Part of a small language model's weights: LayerNorm before each block.
Each number is 200 + 40 x the weight over the matrix's rms, rounded and kept within 0 to 999. Layers, rows and columns count from 0.

# layer 2 attention output (transposed), 192x192, rms 0.128, rows 20-42, columns 0-63
164,315,212,243,197,234,234,209,153,277,193,267,207,226,207,200,232,179,215,176,117,186,248,169,262,169,211,193,219,92,205,199,147,185,194,209,170,166,175,228,186,152,131,179,223,222,254,249,197,204,237,242,142,231,214,188,188,142,354,298,275,202,83,181
182,242,161,184,263,183,182,107,166,143,179,214,253,207,268,195,122,230,275,186,210,226,189,161,230,255,185,124,172,131,255,157,186,290,197,202,129,140,208,154,232,299,218,192,238,256,177,154,204,255,97,210,230,231,163,97,181,140,143,162,153,135,107,228
155,186,183,235,200,119,167,161,230,203,198,268,123,293,241,253,212,130,184,210,198,308,102,253,227,191,265,197,243,182,151,164,153,246,209,152,237,100,208,187,155,123,161,244,194,122,271,212,200,161,219,207,217,176,149,202,151,210,125,235,169,251,269,162
247,122,163,168,129,158,125,179,112,294,142,139,207,272,111,221,224,176,197,268,248,274,279,138,187,235,210,169,229,127,229,307,203,132,231,161,202,203,271,208,149,277,183,233,234,141,245,291,260,170,151,126,241,229,256,212,266,267,280,180,134,182,160,174
180,116,198,172,227,184,204,239,170,189,176,224,243,209,279,187,219,198,103,102,109,204,197,175,219,221,165,193,159,222,143,184,196,106,237,239,227,189,227,216,265,215,244,175,162,194,180,130,221,165,169,163,201,195,244,89,127,205,130,170,131,213,189,202
211,180,179,169,201,147,189,219,203,197,218,221,188,227,186,72,103,193,183,147,155,230,193,243,165,259,220,172,309,157,252,193,140,195,221,144,167,174,165,228,242,193,246,218,242,101,234,205,117,143,204,135,273,138,150,184,221,141,177,192,286,218,142,143
295,143,192,278,199,219,123,188,165,182,212,230,225,259,207,328,288,183,95,175,248,226,206,206,109,192,135,241,204,300,168,139,267,131,233,232,230,220,221,275,226,173,274,209,132,245,187,230,145,241,275,196,185,166,261,204,206,143,148,182,105,246,152,160
222,169,204,225,239,251,171,216,151,218,190,152,148,181,213,190,169,162,187,147,101,286,163,202,244,155,226,250,222,178,245,189,171,222,249,221,174,162,224,293,198,229,190,223,153,195,226,147,192,222,209,172,187,304,251,176,163,201,108,169,213,191,126,197
172,240,275,160,234,184,246,148,272,198,230,159,233,154,268,132,194,114,258,148,187,102,205,198,146,212,153,119,285,284,205,268,159,171,199,183,122,214,161,199,145,240,179,200,293,194,199,106,194,141,199,165,247,135,91,264,209,225,132,200,155,217,196,175
184,209,200,200,247,248,205,224,174,192,193,136,220,126,204,189,230,177,256,211,204,181,212,251,176,245,214,231,246,211,211,219,134,246,245,215,159,133,166,154,283,171,172,229,288,167,173,160,254,191,248,172,219,177,136,305,331,166,222,275,107,184,173,164
191,205,279,236,182,258,243,190,233,224,241,147,205,201,206,167,124,196,139,290,249,157,156,221,213,198,200,259,220,262,186,226,294,211,118,125,191,188,195,298,158,208,222,139,183,164,135,264,184,194,202,191,218,236,230,178,245,202,237,169,204,305,228,201
167,183,179,155,151,161,168,201,229,235,239,144,192,195,315,163,186,220,238,181,184,159,172,240,186,207,256,296,133,156,206,205,254,61,165,204,269,231,162,266,226,91,215,209,160,231,157,129,222,221,180,248,152,143,196,169,242,103,224,122,225,237,139,164
168,238,191,179,260,207,222,164,158,168,186,188,225,169,169,225,203,186,238,195,190,227,238,174,198,157,197,220,222,213,186,200,174,197,217,201,216,211,240,227,205,191,222,178,203,203,199,176,174,192,203,228,188,255,215,245,215,176,223,182,173,199,194,229
185,204,192,193,240,200,232,207,244,236,214,195,161,201,215,177,199,197,215,134,206,203,180,175,228,188,169,202,181,128,207,191,224,225,207,230,199,169,200,204,164,214,154,231,207,237,231,167,170,215,178,237,174,213,237,214,130,163,224,209,171,162,244,162
228,146,206,183,161,209,185,182,219,214,183,188,200,203,203,160,178,216,192,184,181,197,205,203,223,201,206,212,133,238,185,143,205,160,209,201,224,245,193,165,233,196,177,199,160,175,211,134,182,196,275,206,212,170,200,203,231,145,163,232,230,137,155,175
204,245,220,196,232,211,223,174,206,191,220,198,232,177,221,175,253,230,185,183,242,191,241,202,217,207,211,215,172,201,202,203,242,210,154,210,217,215,182,235,213,221,229,191,189,231,213,147,180,219,215,166,134,224,207,217,211,222,218,210,194,201,182,154
234,183,203,215,192,202,208,175,158,187,167,230,188,227,156,207,221,174,176,245,172,244,213,159,186,164,204,174,176,226,158,122,207,185,239,168,176,269,203,184,200,197,190,207,183,237,250,212,184,166,206,182,201,193,181,228,176,196,220,211,186,213,202,204
199,201,235,250,254,200,190,174,228,257,198,168,176,216,238,193,151,172,228,175,199,225,118,201,184,200,198,200,179,169,201,233,198,203,200,205,189,158,210,195,205,175,193,201,211,234,251,153,185,221,195,198,161,180,186,210,204,210,197,198,224,219,239,165
192,213,226,195,181,193,195,206,162,220,178,178,181,170,142,178,194,188,204,178,176,181,201,142,197,196,182,241,169,171,198,167,206,208,211,203,195,178,199,177,216,228,166,213,233,158,145,200,222,216,193,229,184,212,189,161,188,183,192,220,203,248,112,233
226,179,163,234,186,185,168,192,219,190,155,206,213,195,223,218,164,162,173,153,176,215,187,226,196,204,222,175,191,205,246,167,232,204,215,213,156,183,180,157,255,182,222,218,215,183,200,203,184,189,195,195,189,155,186,167,219,170,235,242,192,173,180,225
204,214,182,189,239,181,173,175,201,179,177,185,246,260,189,203,200,207,254,166,197,192,197,153,258,183,266,173,161,199,202,183,196,184,201,219,168,179,178,245,196,207,177,189,239,207,222,171,170,194,203,218,202,179,176,192,204,201,197,210,193,217,206,191
205,234,203,219,238,181,160,212,148,164,191,193,233,155,204,222,229,247,196,234,263,203,207,204,220,205,228,240,186,212,169,221,201,193,198,185,270,208,247,198,184,218,221,202,202,228,188,240,188,202,215,223,195,205,172,192,232,234,190,218,220,242,240,174
179,201,152,150,257,216,123,196,238,217,212,243,190,230,221,211,143,189,250,227,184,242,184,218,179,204,161,219,209,239,232,199,179,145,199,191,223,170,244,177,189,153,222,193,190,203,213,156,239,175,201,211,246,200,211,186,127,168,195,181,182,163,227,199
# layer 2 attention value, 192x192, rms 0.135, rows 21-42, columns 0-63
96,185,241,211,221,221,231,116,255,177,248,204,117,212,227,171,213,238,143,202,181,225,198,243,161,168,139,276,279,284,107,210,178,261,233,230,180,236,173,230,164,168,133,178,193,208,253,215,194,154,281,259,122,235,307,197,180,215,100,256,183,210,260,181
231,165,219,221,213,246,165,253,198,136,186,236,170,256,180,163,159,217,225,144,235,129,248,212,151,172,97,217,161,197,216,247,237,145,261,158,122,209,249,162,223,228,151,160,252,255,207,269,211,212,297,310,241,292,219,152,264,201,193,237,217,211,188,239
305,200,209,219,258,168,167,226,219,105,234,206,254,313,288,202,174,168,193,177,187,97,197,273,192,216,222,214,237,111,251,207,220,226,226,162,246,91,226,257,210,162,212,197,119,223,230,172,149,252,172,234,176,72,254,120,180,235,234,257,219,235,162,201
112,238,192,232,158,202,183,235,182,214,152,220,195,227,188,165,150,211,231,239,222,195,149,238,206,203,182,198,232,244,164,237,189,179,231,169,93,183,175,211,140,256,158,235,243,203,223,215,177,212,265,177,143,145,214,247,218,151,228,268,210,176,201,151
204,194,217,183,282,214,217,173,210,194,213,183,219,304,283,165,162,203,208,200,248,160,208,254,205,130,108,184,117,190,219,165,252,190,184,157,277,172,195,197,195,238,155,184,143,242,194,186,154,180,239,254,146,225,209,267,234,275,231,137,205,240,175,193
233,211,118,220,89,181,267,281,227,168,149,167,223,166,232,112,214,250,281,169,182,200,117,277,176,249,327,127,184,105,178,197,226,172,177,116,265,165,139,179,206,188,147,152,203,282,231,147,187,193,207,190,149,277,196,204,228,292,271,187,168,151,266,295
179,165,234,174,191,252,200,216,277,266,157,242,228,231,185,199,174,245,209,208,168,191,210,166,231,215,171,158,198,211,204,139,243,185,274,202,222,202,144,142,253,189,255,224,173,239,237,249,178,161,158,285,233,141,205,163,249,289,249,231,214,146,260,247
179,217,161,222,185,254,195,271,121,188,248,186,225,167,222,201,254,235,170,282,263,235,209,121,147,228,253,219,200,143,220,195,218,221,98,283,276,196,214,199,260,168,152,263,186,215,189,210,170,190,168,161,123,325,222,229,241,194,122,188,230,261,154,199
205,206,200,180,139,249,219,154,175,230,215,141,187,174,197,177,225,251,185,164,127,248,173,171,172,270,63,168,169,163,171,127,216,182,158,263,306,228,156,216,214,267,180,193,164,163,197,169,149,151,109,276,210,206,188,126,193,226,151,168,167,252,129,146
172,229,136,210,245,152,209,216,179,239,206,196,199,173,247,153,151,272,284,204,206,194,253,156,254,219,271,252,238,98,170,249,157,219,139,148,206,193,154,196,206,188,233,159,123,217,152,177,249,159,191,169,251,158,219,199,248,239,267,160,234,195,226,129
78,211,203,135,154,169,255,215,232,223,154,198,259,179,169,278,165,179,103,223,225,246,152,185,237,230,139,254,238,216,205,219,176,241,215,167,177,213,252,177,164,232,148,131,213,201,182,101,208,231,221,170,146,219,197,117,190,208,197,256,232,188,166,225
222,186,200,177,213,198,221,175,259,203,197,178,183,217,241,218,233,178,171,213,162,238,207,235,154,218,182,156,122,231,223,189,204,234,230,211,181,155,182,225,223,197,149,260,161,153,177,196,241,195,197,205,224,164,201,217,207,223,201,220,199,178,276,170
256,164,217,204,96,142,216,276,191,224,157,148,227,208,211,218,233,170,138,201,210,160,214,223,211,233,160,208,218,132,195,216,259,97,255,175,200,220,180,182,187,223,218,220,206,184,201,233,246,180,212,116,219,201,203,105,205,176,242,235,166,147,215,137
217,177,198,215,147,199,232,220,189,183,191,155,231,193,203,218,198,221,172,232,173,170,202,216,234,189,193,216,201,152,167,165,214,216,203,210,159,189,210,175,133,165,186,177,149,167,214,185,200,162,199,163,214,170,199,183,189,145,237,186,206,197,220,237
188,225,223,228,247,197,191,201,175,175,212,174,170,172,183,164,234,208,237,211,251,196,205,193,176,220,222,201,173,211,199,274,177,243,188,236,181,167,257,204,180,205,213,207,216,257,224,180,220,246,235,182,189,232,245,171,272,240,166,188,197,232,216,204
233,223,182,205,210,154,168,205,211,189,200,209,206,216,204,246,209,159,196,176,161,207,192,223,175,194,157,175,204,167,250,207,161,212,172,222,182,180,175,205,198,198,219,182,158,190,210,220,180,192,186,220,279,206,255,174,190,190,212,206,181,240,157,235
185,290,190,225,262,249,192,192,160,193,234,193,180,202,211,197,234,260,240,211,222,169,216,146,182,259,198,204,164,220,215,236,191,208,165,193,176,226,199,245,207,224,199,220,126,228,133,138,235,237,178,197,201,275,216,227,217,219,169,216,191,235,139,168
188,179,160,210,186,245,200,134,236,207,144,254,228,207,207,181,182,240,257,216,193,244,196,210,235,159,218,243,208,250,178,158,174,196,164,198,228,213,192,214,191,172,199,208,148,188,254,197,148,178,223,202,192,187,206,220,132,171,192,163,210,149,179,234
205,178,217,159,249,212,225,198,224,185,202,204,247,209,179,195,203,218,203,218,147,162,163,165,219,197,177,187,172,218,199,196,210,233,225,199,189,169,247,180,143,223,199,185,223,239,218,247,230,175,228,199,215,210,174,212,204,183,142,205,204,196,179,167
209,212,237,211,210,208,217,192,171,224,177,186,210,206,199,193,227,231,237,158,193,217,200,185,189,219,126,217,230,182,175,251,185,209,198,197,185,196,207,187,139,225,186,246,196,175,181,175,190,198,255,204,214,170,180,200,208,224,192,187,172,189,249,157
256,197,204,169,169,225,204,250,203,239,237,190,194,186,202,207,269,185,180,184,174,240,185,263,182,203,233,216,204,156,200,223,183,207,247,227,172,202,157,219,175,221,213,211,198,186,200,167,172,195,224,162,167,192,215,132,176,162,203,211,161,159,209,186
211,179,267,204,210,173,217,207,246,245,237,192,207,228,191,173,234,202,151,208,152,218,230,232,253,198,187,238,212,219,202,201,168,205,245,208,171,242,156,193,203,152,191,175,178,222,195,217,185,211,195,163,187,187,186,191,182,164,178,273,177,182,186,179
# layer 2 attention query, 192x192, rms 0.145, rows 32-63, columns 0-63
240,155,244,257,191,254,224,183,203,191,253,181,208,196,204,274,194,186,180,181,234,228,207,257,211,196,167,225,242,226,211,158,155,202,210,171,171,243,155,222,221,183,208,186,173,211,180,230,119,194,258,181,241,185,182,240,247,214,228,215,211,208,229,238
193,296,196,239,265,217,189,160,215,226,236,196,216,140,227,237,143,187,253,162,236,145,238,213,180,198,198,173,159,222,216,217,153,207,167,167,196,137,143,217,185,271,245,261,163,189,122,176,140,212,227,165,110,197,148,234,205,247,178,180,207,212,189,188
221,194,234,231,156,166,202,200,183,235,202,210,208,199,225,207,185,177,161,200,189,199,274,209,198,214,266,232,183,216,131,215,210,178,239,263,190,169,197,231,139,179,159,184,172,214,180,224,158,221,181,195,250,135,181,163,176,137,216,222,169,184,160,211
133,208,202,172,216,207,129,199,214,207,117,198,193,211,194,198,206,208,220,190,207,271,198,181,253,153,177,213,238,274,176,167,172,203,228,197,199,189,177,238,194,206,183,186,220,221,155,103,143,180,206,196,186,212,184,200,168,154,254,191,219,187,189,210
163,201,171,194,177,251,187,193,203,208,222,158,241,196,235,175,172,164,169,242,249,170,218,201,273,224,168,209,232,228,221,192,241,216,127,182,253,216,193,200,226,189,228,188,170,153,216,156,215,197,159,190,201,227,160,246,184,213,199,131,221,253,207,199
207,262,172,115,197,141,258,250,209,204,216,164,234,192,177,146,230,131,180,128,154,232,170,175,187,207,177,215,253,165,207,198,174,101,258,233,211,195,222,262,152,204,162,249,198,179,212,199,235,202,236,186,225,123,217,168,107,182,139,244,204,185,169,186
234,189,206,202,161,199,234,298,196,147,299,210,204,173,155,221,161,205,167,236,173,194,149,239,211,220,235,234,179,187,207,133,210,141,234,180,236,240,198,199,168,223,168,191,198,139,242,234,264,194,218,158,238,186,215,175,207,278,191,240,153,177,212,210
219,213,223,233,237,200,190,185,116,146,174,167,180,186,177,166,181,228,218,232,244,235,245,184,220,108,152,267,239,176,226,180,224,177,107,179,264,266,164,220,157,202,167,210,146,229,166,149,168,199,211,217,167,192,215,185,213,154,229,155,219,236,239,220
209,122,255,275,136,166,193,262,242,270,238,175,242,192,182,237,184,156,183,185,183,160,199,262,211,189,223,173,205,192,136,123,206,208,190,192,220,238,177,189,157,186,185,240,245,144,229,261,211,223,151,141,160,191,165,176,194,208,223,237,185,199,203,178
231,233,207,209,209,252,237,228,137,258,180,245,144,206,199,220,198,210,204,167,201,196,215,156,176,242,146,154,210,201,208,169,166,186,269,265,180,175,174,183,169,239,243,227,228,183,185,263,233,202,209,184,207,206,196,258,168,200,235,253,241,218,197,179
152,247,170,179,217,211,205,217,189,229,276,175,180,163,160,135,187,236,182,170,186,218,221,125,148,208,271,168,245,227,164,154,204,236,175,209,206,224,186,172,193,262,244,164,241,227,175,245,184,188,221,178,189,211,205,191,211,148,144,176,242,234,177,245
220,208,231,190,266,210,155,73,217,206,174,171,257,175,211,210,206,194,302,154,164,169,145,90,192,161,211,161,215,178,219,243,145,225,159,189,209,228,134,185,213,266,202,218,226,253,195,170,164,152,265,153,166,214,167,175,154,252,200,232,224,181,177,238
221,240,212,216,178,238,220,186,140,189,211,178,212,232,172,204,165,187,198,212,218,182,227,190,157,209,206,173,185,161,175,222,229,217,194,194,213,186,147,229,245,215,161,218,147,203,275,221,186,165,222,143,176,188,152,185,216,190,168,208,189,235,249,242
189,178,170,279,263,249,200,167,203,232,150,236,158,277,160,265,222,233,206,193,188,218,254,181,202,208,156,192,221,183,162,222,179,184,279,243,145,187,126,186,181,208,186,221,195,201,161,186,216,251,222,196,190,186,210,178,192,260,174,204,194,156,173,184
203,209,179,211,195,177,235,191,248,180,208,265,184,215,214,191,251,277,192,193,201,218,183,172,189,226,198,152,224,111,255,184,146,142,217,160,171,183,141,177,162,209,213,155,178,186,172,240,222,199,185,206,175,197,176,199,193,262,180,189,209,131,160,154
236,199,210,146,232,226,207,200,236,190,197,162,198,189,168,186,162,121,228,222,194,253,140,179,171,164,199,237,148,232,174,221,207,152,161,161,185,198,142,222,172,178,171,208,193,192,213,184,196,132,205,210,190,169,173,193,213,238,183,191,209,189,202,156
208,149,244,233,165,196,216,221,270,181,208,235,193,209,206,229,148,240,220,166,216,160,152,170,175,235,207,177,243,165,220,198,161,226,169,187,211,220,231,150,208,193,169,164,204,187,201,234,220,206,163,197,188,224,202,175,176,148,161,192,203,202,206,240
239,161,210,178,192,131,226,212,157,203,218,184,220,145,156,211,189,237,221,159,224,172,155,247,230,149,211,230,185,158,149,187,174,159,247,121,232,228,176,199,223,202,198,158,148,184,196,251,197,152,199,188,172,180,237,179,162,188,206,239,182,142,245,174
169,237,174,207,254,178,196,215,203,232,181,236,200,178,177,165,207,189,250,238,205,216,262,197,166,142,211,133,172,203,156,225,192,213,185,208,166,258,210,206,241,197,213,168,193,214,219,145,218,223,232,182,222,243,244,173,197,173,247,156,251,170,237,189
184,208,222,222,195,205,209,167,207,135,141,198,239,116,110,213,241,175,205,215,202,215,236,161,196,151,192,204,255,184,224,145,215,229,216,200,195,214,225,255,161,170,211,218,207,182,244,181,193,217,236,238,251,184,161,203,180,164,211,195,228,237,174,240
193,150,179,168,182,183,187,164,192,234,189,175,211,295,193,289,218,143,174,216,182,174,154,189,129,255,245,235,195,216,184,224,164,169,171,237,155,168,183,233,220,211,225,190,277,192,237,196,175,125,159,176,266,162,198,205,194,239,166,226,149,164,235,193
234,188,191,255,181,135,240,244,241,201,217,179,189,145,201,214,217,187,202,214,198,232,190,223,208,167,190,197,200,164,172,170,208,171,219,197,183,185,182,150,165,228,172,241,260,187,241,248,295,243,215,137,179,158,212,205,237,216,200,200,203,211,215,182
144,222,230,220,197,146,152,172,178,157,243,192,288,189,194,137,207,236,177,244,189,239,204,189,178,176,182,159,199,166,232,191,216,238,196,148,244,209,239,228,231,162,210,155,134,203,202,161,196,253,229,212,169,226,154,224,217,180,224,229,215,213,126,233
188,182,156,191,238,207,164,174,225,180,206,199,249,185,165,190,189,141,152,190,196,202,190,197,261,147,163,210,160,288,208,192,180,222,186,168,180,237,216,149,218,217,217,217,216,209,153,200,171,214,159,247,300,202,177,219,227,223,184,119,251,206,152,191
202,172,232,224,194,226,234,244,224,167,226,177,163,173,194,201,214,180,211,252,221,190,197,212,213,237,144,204,225,194,196,163,188,199,270,209,166,178,222,206,204,215,221,191,253,180,247,175,194,208,204,205,200,188,207,197,195,208,197,247,164,162,190,172
116,223,187,176,272,227,186,168,185,207,191,187,144,176,201,164,245,174,224,236,139,168,225,157,213,256,236,216,182,209,213,181,174,250,254,234,168,199,254,230,211,238,239,179,224,248,163,179,219,166,172,226,192,192,222,221,233,240,195,162,194,223,175,216
206,218,185,156,196,212,134,252,164,220,182,195,158,197,220,222,284,129,179,216,259,184,241,211,235,159,182,184,214,214,209,257,213,172,206,174,208,194,173,246,211,138,148,246,211,200,249,201,201,245,213,211,170,219,171,155,201,212,176,209,175,175,206,167
140,225,202,186,160,150,222,246,197,188,282,206,174,187,212,227,276,220,177,226,236,203,183,161,216,188,202,206,181,228,142,192,156,218,153,172,212,192,232,223,177,203,170,195,162,248,194,216,165,204,192,199,167,241,212,203,224,164,195,231,172,278,218,145
199,175,252,132,211,176,171,178,162,200,248,183,210,205,206,176,214,210,201,188,152,220,219,226,159,220,251,181,235,150,206,178,123,154,238,239,148,149,226,210,271,203,234,244,193,232,262,211,292,208,240,205,183,204,190,200,179,182,163,261,174,205,252,198
141,193,184,171,178,225,212,167,229,208,178,196,186,216,223,149,258,229,196,148,211,196,204,211,249,199,240,250,132,224,186,242,191,243,183,222,211,161,192,188,229,189,228,158,232,143,229,179,192,219,260,237,164,166,192,233,180,187,285,236,201,197,224,175
137,210,181,191,226,248,198,165,111,223,236,253,208,273,180,203,257,211,196,224,207,232,219,124,206,136,154,213,209,180,189,229,177,204,270,179,223,163,173,246,222,246,167,149,192,245,246,158,180,229,213,206,171,199,225,148,180,188,190,225,199,182,190,220
206,146,196,216,176,215,250,240,211,159,258,196,194,204,184,173,184,209,191,145,182,186,176,178,193,207,213,190,206,194,231,230,217,180,187,234,194,191,229,201,218,251,215,247,214,201,171,210,231,142,234,144,243,182,109,207,173,281,178,264,182,195,173,205
# layer 2 attention key, 192x192, rms 0.145, rows 32-63, columns 0-63
149,188,221,144,204,230,230,239,202,169,209,203,113,236,235,209,230,157,158,244,200,164,175,228,209,169,215,248,181,201,195,258,173,131,164,292,206,145,226,221,193,170,166,224,204,208,254,205,229,267,207,192,233,175,234,243,161,136,178,244,159,173,275,169
164,226,173,230,152,153,191,175,221,236,161,172,222,227,177,149,228,251,145,187,118,192,249,120,217,265,236,179,210,151,243,195,259,262,150,150,147,249,249,188,170,255,223,164,207,273,191,155,265,175,137,202,177,212,168,194,201,247,243,139,257,202,221,223
134,255,197,150,273,209,182,178,142,204,213,212,129,181,242,243,276,179,257,209,279,222,221,179,195,179,204,264,150,205,168,289,149,147,244,207,235,197,235,236,234,154,215,224,188,264,248,179,197,227,252,205,179,214,269,235,206,175,196,246,160,185,278,210
161,232,157,163,282,204,204,98,155,191,217,236,148,163,205,199,218,180,215,233,215,201,293,149,206,187,161,227,141,228,225,240,204,222,214,193,231,230,229,228,184,227,192,211,184,211,210,165,158,207,267,269,182,167,267,212,220,158,168,203,195,144,235,187
194,191,194,196,199,226,164,233,253,246,203,200,168,199,227,171,206,177,248,182,251,200,184,151,233,177,185,140,236,183,192,190,158,202,137,252,271,159,224,155,155,187,210,166,235,193,172,203,202,177,170,190,158,205,179,200,242,226,227,215,194,177,215,203
207,193,217,233,268,293,188,176,104,164,208,251,118,187,222,219,166,210,223,261,235,213,243,187,241,198,193,195,126,204,165,187,205,219,261,245,201,238,161,224,211,145,180,223,168,251,288,176,169,221,287,178,206,296,255,267,216,184,167,186,156,164,217,208
282,118,248,198,118,202,201,228,262,161,137,169,190,291,117,288,141,194,164,141,257,196,74,254,200,215,179,210,154,188,184,129,160,188,220,200,169,228,154,102,181,158,217,194,202,139,162,249,298,175,224,151,236,228,217,162,155,200,201,184,167,204,161,224
162,193,213,194,217,212,201,174,168,203,173,201,242,171,252,189,259,175,217,184,188,216,186,202,221,160,194,188,138,285,198,216,200,187,170,229,183,193,263,187,257,168,201,275,206,179,236,225,181,209,213,255,262,200,182,223,171,157,218,248,203,163,185,190
261,118,223,239,127,206,227,256,264,99,216,162,224,273,166,241,204,251,193,173,224,147,86,253,218,236,194,228,188,190,288,58,186,150,155,184,214,177,236,30,243,154,194,130,266,125,188,226,229,163,179,180,262,220,163,190,150,201,176,154,198,195,235,237
124,169,214,153,246,197,210,251,184,196,254,197,138,196,222,152,214,212,234,215,182,220,204,216,223,212,222,231,165,239,150,215,191,186,212,196,252,194,157,258,207,184,161,189,133,211,232,206,145,249,215,204,190,222,248,170,211,212,165,193,182,219,172,190
152,262,230,230,213,185,160,119,203,254,171,257,186,155,248,142,255,170,237,235,186,282,264,223,168,198,202,196,214,206,187,256,234,261,188,188,229,161,264,319,182,203,167,160,185,257,198,173,204,169,213,196,134,205,251,211,273,196,266,181,238,217,203,163
218,204,166,250,78,189,242,207,215,170,225,132,272,203,179,144,158,247,176,171,271,141,206,242,212,208,224,131,189,173,208,180,252,265,176,147,173,199,254,153,176,209,238,122,221,201,210,184,263,199,95,188,189,178,132,178,225,186,253,169,165,222,182,163
136,258,167,182,220,116,218,221,182,206,193,271,183,231,214,199,236,193,161,160,172,268,258,211,165,184,255,186,222,178,215,209,133,207,199,232,166,156,248,219,201,218,212,185,189,278,215,272,188,252,177,221,240,244,224,173,250,189,203,194,161,192,175,189
157,275,260,91,220,232,195,195,129,198,258,249,166,167,245,241,253,129,183,253,217,236,267,237,203,186,186,220,200,182,160,240,227,171,175,220,202,207,245,281,216,196,145,240,198,230,244,191,195,245,261,264,252,213,203,140,251,168,197,201,212,175,224,248
313,101,218,216,44,162,230,200,259,194,217,52,268,248,167,141,151,214,226,174,175,150,177,197,170,195,246,153,219,185,197,214,218,239,151,199,173,284,193,173,206,246,260,218,218,169,195,165,203,198,135,195,215,198,159,188,207,302,215,185,217,247,241,171
187,222,198,164,252,224,182,237,127,163,210,185,132,215,140,268,210,183,182,242,199,228,192,233,232,166,163,230,145,194,213,155,189,199,261,211,182,260,233,195,244,163,147,211,186,194,212,224,189,191,178,213,221,202,256,212,174,152,190,227,103,113,191,260
232,140,190,275,77,118,200,254,275,157,176,137,242,264,120,237,162,208,159,142,162,142,85,251,229,268,264,194,224,114,195,121,218,185,162,167,153,253,177,75,153,229,198,209,213,139,187,224,276,195,173,169,203,176,114,151,110,257,238,171,211,193,151,187
279,117,196,231,154,265,219,327,291,166,146,173,193,228,115,258,140,193,179,235,246,186,150,217,232,261,177,222,171,158,235,150,210,126,239,215,190,173,204,68,191,169,189,259,268,123,228,225,310,238,174,176,231,163,193,175,173,180,236,165,147,88,154,221
166,242,159,140,294,259,165,120,129,230,220,251,138,165,219,165,278,175,219,247,190,233,298,175,216,210,187,250,240,280,144,199,227,205,233,211,230,206,200,320,139,175,162,198,164,278,216,225,140,222,167,262,210,231,229,274,218,168,189,199,204,192,213,217
219,257,174,211,215,149,176,184,207,190,270,239,210,182,199,208,160,205,206,198,163,193,260,180,181,185,230,172,187,179,214,226,232,202,156,131,195,234,189,164,233,266,192,151,143,231,159,180,181,186,200,213,170,186,190,146,188,247,192,180,242,124,143,227
180,144,209,178,184,294,272,305,170,183,167,187,177,202,265,234,187,191,220,166,308,192,213,276,255,164,201,218,167,182,151,204,161,182,294,242,197,158,202,205,220,192,140,212,214,176,193,238,211,253,211,159,197,154,310,225,201,157,184,245,95,151,269,191
222,109,243,168,136,222,238,171,183,198,230,130,274,271,192,176,124,217,197,150,197,159,122,249,258,271,226,199,147,159,218,217,215,156,177,234,182,175,204,212,217,172,200,184,185,179,223,241,218,178,180,193,196,200,200,156,198,232,162,243,193,195,266,209
163,327,129,197,194,172,147,68,200,174,164,180,138,117,200,158,254,185,245,233,202,213,303,112,143,200,183,173,247,160,246,243,229,235,166,194,179,205,241,262,273,226,254,190,135,309,146,199,92,185,200,190,196,286,158,218,249,238,215,114,240,218,196,181
179,259,238,170,267,174,168,167,196,178,173,217,189,205,191,149,268,211,174,241,156,208,210,197,195,185,192,214,263,200,222,166,216,232,212,127,217,273,164,203,211,248,237,159,177,231,184,155,260,185,201,203,109,218,114,212,171,216,220,151,274,207,170,259
228,158,191,207,168,183,215,218,172,218,198,146,253,173,216,245,180,226,218,200,197,264,174,224,232,180,230,274,156,180,172,245,190,174,181,227,198,199,184,195,200,182,179,208,217,139,179,192,192,203,240,127,207,218,261,178,193,153,212,222,203,181,206,231
216,306,147,162,213,172,237,159,166,232,168,267,148,163,246,109,257,206,235,203,227,287,296,111,141,147,160,223,244,193,160,279,221,228,245,197,210,219,166,300,206,280,198,225,178,246,206,170,155,228,153,216,220,164,189,249,210,169,181,222,183,273,184,175
163,262,191,145,267,271,217,145,127,214,239,299,174,180,206,232,195,187,240,217,160,238,254,142,163,135,224,268,209,213,165,234,194,217,218,277,215,168,184,287,166,204,176,187,202,250,182,186,192,244,233,220,220,223,257,190,228,155,184,212,196,155,207,268
145,273,185,197,235,212,221,210,141,224,216,273,169,153,255,162,225,151,216,211,244,283,321,180,203,172,199,182,223,200,218,262,238,240,222,290,204,147,201,300,247,182,278,218,171,295,182,171,135,182,253,197,170,181,261,211,206,177,199,216,250,210,219,172
166,265,149,194,253,243,227,148,190,202,189,222,172,211,234,199,237,196,262,174,182,193,189,158,210,120,180,176,201,261,202,310,223,255,204,254,195,168,173,271,216,181,155,160,194,241,222,240,172,223,211,183,212,238,218,174,191,203,232,202,152,221,203,184
221,211,216,228,189,181,176,210,151,204,225,207,188,180,254,215,168,194,252,219,206,185,199,191,206,207,110,228,148,229,214,210,147,151,167,223,176,222,167,214,221,201,197,221,195,212,216,154,138,233,166,223,202,206,259,201,194,158,196,199,197,168,226,180
169,260,179,116,321,236,154,151,94,230,148,308,106,126,264,185,273,139,272,284,245,293,368,199,151,147,221,232,231,250,135,316,209,154,242,265,249,214,237,315,166,159,193,276,162,240,230,228,97,280,318,234,259,241,224,254,243,131,159,191,124,184,256,194
278,135,250,254,97,215,238,275,343,257,180,142,298,275,217,239,171,225,194,159,257,166,141,223,255,208,174,182,174,143,183,157,176,174,184,216,188,231,144,103,183,185,204,166,198,156,208,149,218,149,206,168,207,187,214,134,213,215,240,169,172,206,241,206